python train.py --hidden_act="geglu" --norm="rmsnorm" --norm_eps=1e-06 --positions="rope" --rope_fraction=1.0 --qk_norm=true --bias="none" --parallel_block=false --extras=["some layers without attention", "local attention windows", "exclusive self-attention", "capped logits"] --lr_head=0.00398 --batch_tokens=[8192, 16384, 32768, 65536]
Each number is 200 + 40 x the weight over its row's rms, rounded and kept within 0 to 999. Layers, rows and columns count from 0. The size before them is the row's rms in percent of the matrix's.

# layer 10 attention output (transposed), 256x256, rms 0.146, rows 99-107,227-235, columns 128-255
100,246,226,254,236,232,181,161,168,231,229,203,203,188,242,203,239,196,271,164,262,240,257,162,185,178,146,231,260,216,160,249,157,192,172,154,200,192,223,240,295,231,209,180,206,187,112,240,187,233,202,202,187,182,264,217,177,211,219,163,134,188,227,176,180,237,243,173,186,165,186,138,195,232,230,196,207,166,180,264,195,197,139,189,157,170,187,204,145,200,310,190,135,181,164,215,161,226,188,189,241,182,158,196,173,226,264,260,146,173,258,159,137,162,213,198,207,187,202,202,176,238,157,177,232,141,150,213,186
103,211,286,231,213,214,196,210,217,220,214,220,219,150,167,259,177,197,191,203,223,199,234,192,265,233,226,276,223,110,221,261,124,145,112,159,203,171,231,206,146,198,189,156,154,169,233,208,226,187,126,216,209,239,218,179,151,289,142,137,198,150,197,137,271,221,210,168,171,250,271,219,183,207,219,204,202,218,177,183,225,193,276,252,218,241,267,151,209,133,150,159,241,219,238,211,218,244,209,281,217,224,209,218,174,173,231,219,132,191,228,214,166,186,235,227,162,239,214,163,216,220,171,180,208,204,131,218,251
092,224,241,154,187,182,198,150,224,206,189,155,195,231,171,193,191,198,188,239,189,149,169,217,174,250,217,194,145,237,203,199,208,158,312,125,161,158,219,173,275,274,249,237,250,179,212,189,223,277,248,188,196,205,214,287,159,181,242,287,150,158,207,229,194,224,261,218,168,201,288,203,165,169,131,215,177,210,224,169,215,247,142,161,217,248,274,206,222,168,247,170,154,199,193,167,174,240,159,196,277,213,147,122,139,132,195,179,159,155,116,226,208,301,166,235,252,221,239,146,193,250,226,114,216,212,95,142,188
097,147,178,141,186,208,151,205,265,265,162,268,155,251,169,170,203,228,189,114,207,232,192,255,215,221,186,148,202,180,176,185,190,147,215,262,213,307,199,135,234,290,220,152,189,197,162,208,287,170,184,150,196,149,185,177,176,213,222,192,197,251,211,185,299,173,242,225,211,206,176,232,249,187,236,266,126,294,267,191,265,212,177,142,195,227,160,203,243,223,169,223,231,145,193,186,237,199,205,172,255,148,168,282,187,176,124,191,210,237,206,187,192,220,184,266,196,169,238,118,205,168,197,230,144,124,169,196,208
101,214,193,256,228,204,245,151,174,155,236,204,249,133,206,242,247,162,224,204,185,180,182,212,231,198,230,119,207,139,256,178,177,207,244,149,161,220,233,220,255,187,178,212,208,222,158,178,89,223,210,224,187,155,271,135,287,157,160,193,151,226,189,277,227,150,187,251,211,120,316,196,178,243,244,238,151,291,249,201,187,210,191,214,136,214,240,160,168,161,251,184,171,204,233,169,215,171,142,193,241,232,155,205,229,190,151,202,221,272,182,271,164,112,281,150,186,185,229,247,166,230,239,160,108,239,190,114,127
104,226,202,145,202,233,161,161,237,140,131,218,121,324,244,106,207,180,246,203,184,168,195,152,210,221,242,155,203,194,240,191,199,95,251,259,211,193,208,190,124,218,267,292,188,179,257,130,170,218,206,186,156,194,164,166,213,244,259,164,257,194,183,189,212,179,160,136,208,193,244,201,236,154,181,173,167,182,215,192,232,244,202,132,228,242,148,134,205,179,173,232,148,214,193,256,186,182,249,175,174,121,196,179,212,209,149,195,188,170,218,198,220,131,239,153,191,205,135,196,224,189,232,194,186,226,203,178,216
104,227,158,239,191,283,191,212,150,129,219,152,159,233,230,192,243,230,149,241,216,214,168,168,209,203,232,228,132,245,178,212,150,260,164,257,228,171,209,166,163,236,219,235,228,243,246,251,159,228,179,182,237,211,232,162,191,214,245,244,245,184,248,219,226,154,125,222,242,148,199,230,163,194,232,166,306,147,212,109,206,223,194,103,200,170,288,129,271,207,184,147,176,178,198,206,216,250,181,217,142,195,221,201,251,268,241,200,231,214,156,191,181,163,148,159,234,207,151,229,126,241,128,163,158,179,266,132,191
108,194,181,171,268,213,297,162,163,237,206,218,251,191,224,177,226,231,208,147,294,239,155,234,159,158,220,126,263,188,244,168,252,131,282,128,192,194,143,212,178,192,246,231,202,261,177,265,190,228,251,242,150,228,168,168,118,177,249,154,202,213,117,217,185,174,280,180,216,209,239,196,213,188,180,177,243,188,150,160,186,196,213,219,254,245,188,223,177,273,236,204,132,199,144,199,181,186,193,202,212,219,168,153,176,236,109,170,268,193,254,218,198,254,203,240,203,180,240,259,205,206,221,151,312,194,157,208,219
093,190,198,182,213,176,201,201,237,212,102,270,217,169,229,203,271,194,200,215,195,218,277,293,216,234,244,211,217,208,239,208,214,169,253,212,182,217,152,123,220,145,114,222,167,262,134,265,225,203,147,259,221,177,227,213,199,230,241,227,211,189,246,249,250,121,175,212,249,204,214,244,169,167,202,212,234,253,231,123,240,175,231,224,228,251,170,221,216,178,152,174,164,256,259,201,186,150,184,191,216,244,247,201,239,247,138,94,248,140,258,120,213,241,211,219,241,132,188,223,217,180,259,128,225,135,230,229,299
106,167,147,184,245,157,274,209,181,163,205,220,200,236,197,223,214,152,230,236,205,231,181,197,226,305,179,165,251,213,183,142,234,167,208,188,232,180,203,251,235,198,191,208,54,264,193,179,121,236,173,112,162,164,183,250,232,168,174,219,187,201,198,237,242,156,212,171,180,227,205,200,200,220,287,243,215,224,151,210,189,235,320,190,224,178,249,115,226,192,173,177,203,229,221,261,161,232,186,282,167,155,262,148,161,183,154,141,229,162,238,216,163,179,148,223,214,227,201,193,186,160,232,143,208,213,213,156,236
108,218,238,160,82,169,263,206,157,160,176,179,202,135,200,292,153,240,160,169,201,164,173,231,139,180,166,194,222,182,220,303,202,163,257,195,178,209,195,204,214,193,203,160,243,184,166,148,225,152,222,226,272,202,133,185,147,148,160,152,156,248,208,210,193,188,200,137,169,201,207,193,233,196,232,192,229,255,158,271,270,183,231,191,218,280,216,239,198,183,207,163,200,216,181,162,237,198,205,227,251,243,176,172,132,197,233,202,221,160,230,253,221,233,243,157,194,172,168,251,274,226,167,189,153,179,186,239,155
099,220,179,167,229,210,200,179,247,235,166,174,232,186,149,229,195,225,212,222,198,222,180,126,211,165,189,121,241,179,225,190,186,210,266,284,186,217,202,182,220,156,213,184,209,224,232,170,223,125,215,219,175,123,227,189,235,144,124,125,194,259,214,246,265,142,172,203,261,193,194,173,251,233,158,162,207,182,215,219,189,229,133,267,165,182,206,224,134,163,180,230,160,234,244,226,152,182,212,148,164,192,130,183,188,249,155,197,193,177,247,163,165,163,284,272,185,233,116,219,294,202,275,211,220,226,274,218,206
089,148,139,225,205,192,159,224,198,203,266,269,144,122,236,192,168,112,202,204,218,161,206,266,161,199,224,200,151,189,270,143,161,166,204,233,172,156,170,227,205,155,188,160,287,193,171,221,209,160,200,181,195,236,204,184,154,212,126,246,197,68,193,203,241,205,194,253,228,133,199,123,176,132,219,202,220,225,199,139,185,156,256,170,222,203,216,176,150,221,231,130,204,220,128,236,195,197,197,274,222,178,169,175,188,162,205,215,145,155,182,226,168,205,159,128,209,203,147,198,144,215,243,223,244,303,193,154,215
099,190,211,206,222,172,171,204,154,218,144,226,220,82,160,213,105,156,223,164,188,162,263,212,220,232,185,256,278,223,185,234,257,163,302,141,199,119,151,238,214,213,151,160,223,228,203,197,152,206,131,258,215,212,227,272,162,180,258,238,237,181,155,162,141,202,263,212,184,244,216,169,213,214,214,188,214,241,215,163,221,181,286,164,187,222,241,135,220,138,192,211,174,219,171,192,124,235,189,162,220,203,250,187,185,236,229,212,184,182,273,179,162,211,140,236,268,193,184,202,192,202,249,256,209,149,206,209,248
103,179,234,231,212,158,178,254,169,274,209,233,234,307,166,230,230,104,276,185,138,195,163,160,248,208,239,128,232,238,189,205,204,205,153,253,239,241,244,152,177,235,229,200,189,131,175,198,206,170,205,166,223,284,232,192,191,191,239,177,240,120,151,224,264,217,197,202,164,188,150,216,191,272,150,159,238,200,208,294,204,178,189,187,205,214,205,163,202,205,184,193,215,186,221,202,171,248,209,241,156,225,147,257,198,192,296,189,106,210,200,163,164,153,168,232,80,179,231,171,171,254,186,184,227,169,131,218,179
108,174,183,223,257,190,256,227,169,265,153,205,267,104,235,184,204,296,176,228,265,221,144,247,158,239,204,231,180,204,215,191,175,222,255,155,219,194,187,206,125,216,184,193,194,226,189,213,172,227,204,140,173,329,195,111,173,125,179,171,188,174,291,212,224,224,239,156,157,161,208,200,153,182,214,251,262,226,221,168,237,92,241,142,195,153,205,217,246,218,247,239,247,220,179,184,190,184,225,142,222,180,187,190,228,193,178,232,238,244,189,196,204,177,149,213,316,191,230,271,214,237,183,192,216,222,261,191,209
101,175,199,193,222,194,183,193,252,196,249,208,198,115,117,240,182,229,194,250,118,201,252,225,268,215,207,188,209,180,209,193,236,217,309,199,225,250,211,226,200,253,222,117,234,197,196,175,192,237,218,125,210,233,199,230,200,145,184,191,79,209,234,241,234,245,177,219,163,239,222,167,335,160,219,213,143,196,178,206,225,206,240,205,187,179,262,163,223,212,196,264,240,171,156,135,272,252,192,161,227,181,223,169,190,242,233,187,184,215,156,206,160,181,187,111,218,259,197,149,215,242,236,228,196,252,234,202,218
107,217,170,208,192,187,209,183,177,266,103,205,207,203,209,244,176,166,210,264,140,221,166,185,208,199,195,206,119,183,151,216,168,241,268,261,200,142,142,201,211,271,172,221,178,232,239,167,170,241,258,155,141,143,150,272,174,203,197,222,243,189,166,230,230,200,266,183,259,172,245,215,184,209,208,170,233,209,205,252,197,179,125,181,215,231,208,228,153,169,148,180,176,154,190,137,154,252,210,213,183,248,142,199,160,173,203,148,185,191,151,164,188,194,189,161,107,138,221,193,228,279,176,187,277,246,192,186,184
# layer 10 attention value, 128x256, rms 0.168, rows 100-107, columns 128-255
114,226,280,222,166,128,267,219,130,190,221,167,191,216,202,269,199,214,115,165,191,252,180,253,177,239,155,204,228,132,247,302,215,199,206,190,158,233,228,226,232,219,217,200,152,193,209,195,213,189,162,201,157,219,179,171,194,240,167,137,163,207,178,233,227,208,230,240,219,176,203,198,176,207,193,187,240,187,223,207,251,227,208,276,255,215,263,221,218,200,159,183,237,207,138,241,172,215,119,259,259,225,164,229,146,198,196,226,117,153,235,190,218,198,215,244,155,160,144,165,190,169,145,179,186,198,240,230,259
096,261,180,131,213,193,219,160,206,173,163,160,163,192,143,248,240,182,197,199,195,172,242,149,280,158,142,200,205,217,131,199,186,192,284,188,170,131,184,196,218,129,178,150,205,182,148,197,253,190,181,208,159,255,188,235,226,215,211,285,208,185,224,221,209,129,241,252,210,175,153,191,222,181,165,213,187,266,140,256,232,112,92,223,175,276,224,100,160,155,111,181,161,175,276,229,242,271,137,237,228,168,258,227,208,202,204,163,242,163,152,144,276,177,191,290,208,192,207,274,169,271,226,179,194,216,186,228,177
093,150,146,253,274,128,195,239,253,230,244,250,175,177,175,247,186,173,169,188,238,213,246,256,212,192,216,164,207,186,204,232,219,180,190,190,196,169,198,266,182,285,170,185,193,158,175,158,318,195,169,178,191,203,147,217,197,210,195,261,145,167,197,165,285,203,165,181,265,140,216,240,246,185,217,211,151,279,196,216,186,207,226,186,94,230,205,215,157,183,223,235,285,201,134,173,139,214,191,197,210,171,235,245,165,187,168,203,177,183,141,162,232,201,187,163,245,273,231,144,142,206,184,224,146,201,222,257,222
094,213,219,233,212,185,208,206,239,235,228,227,198,176,199,183,116,211,163,242,243,273,184,162,188,225,225,185,211,246,189,232,222,161,238,204,233,222,188,166,167,246,197,212,242,280,162,203,224,126,233,260,225,249,212,144,237,157,294,192,172,203,154,259,243,202,218,210,165,249,296,198,259,187,195,231,171,238,178,158,201,166,202,253,132,148,237,154,151,132,202,201,195,227,121,199,131,256,188,222,185,145,170,224,171,209,220,216,231,139,188,173,168,272,167,243,185,177,155,252,230,232,177,166,229,184,174,197,271
106,262,231,158,157,154,132,182,135,186,196,230,185,235,176,173,142,156,245,136,202,172,245,229,228,216,166,175,233,253,156,226,191,222,206,189,250,184,294,191,173,213,244,242,106,165,169,152,246,169,152,139,171,149,221,136,168,155,210,157,237,243,244,174,227,146,206,158,180,325,163,209,218,214,113,201,227,212,228,226,297,232,146,170,162,232,177,162,190,233,248,269,177,136,184,210,114,195,223,196,201,173,199,250,181,195,272,147,187,177,113,282,228,144,233,188,175,185,181,248,158,219,181,238,206,217,252,199,242
106,192,207,271,214,231,152,189,304,220,122,247,166,223,258,218,270,225,217,215,229,200,226,179,193,275,132,238,178,231,153,226,187,195,186,194,279,211,228,174,209,203,222,202,194,245,245,265,138,242,103,114,162,207,225,194,192,234,255,164,241,203,291,185,163,263,159,234,185,166,190,188,158,182,252,183,169,197,226,136,198,173,223,156,235,164,234,191,239,218,240,216,199,205,174,228,268,238,165,161,216,225,220,173,219,320,212,153,211,206,203,235,147,197,230,260,243,210,175,146,113,196,168,268,213,160,313,183,221
104,220,244,208,173,213,273,226,221,202,146,231,208,165,224,199,190,209,185,180,183,224,219,279,239,167,217,232,215,202,154,147,184,154,277,121,213,210,212,259,268,224,213,176,191,218,169,195,237,148,210,226,214,272,218,234,264,136,76,253,143,188,307,250,249,205,162,226,172,155,196,189,180,188,255,240,146,214,233,173,228,247,259,269,265,161,171,196,272,254,131,240,144,188,224,194,216,154,181,292,259,162,272,204,211,211,235,222,253,151,249,194,182,230,213,201,223,187,306,243,177,130,208,190,221,156,199,197,230
100,247,163,229,217,110,248,189,209,239,171,220,201,146,159,224,215,195,186,210,204,257,274,179,213,307,208,202,185,159,167,156,224,195,153,146,174,164,195,273,161,119,254,202,148,235,148,270,229,281,241,167,232,127,237,213,244,227,182,226,259,231,219,144,252,198,216,207,215,182,177,217,199,245,191,129,237,156,188,166,185,219,235,179,187,146,199,183,198,236,172,156,236,189,168,249,147,180,264,222,198,190,249,129,222,122,230,131,278,218,268,205,184,194,155,196,244,191,172,219,179,130,202,180,223,204,229,195,294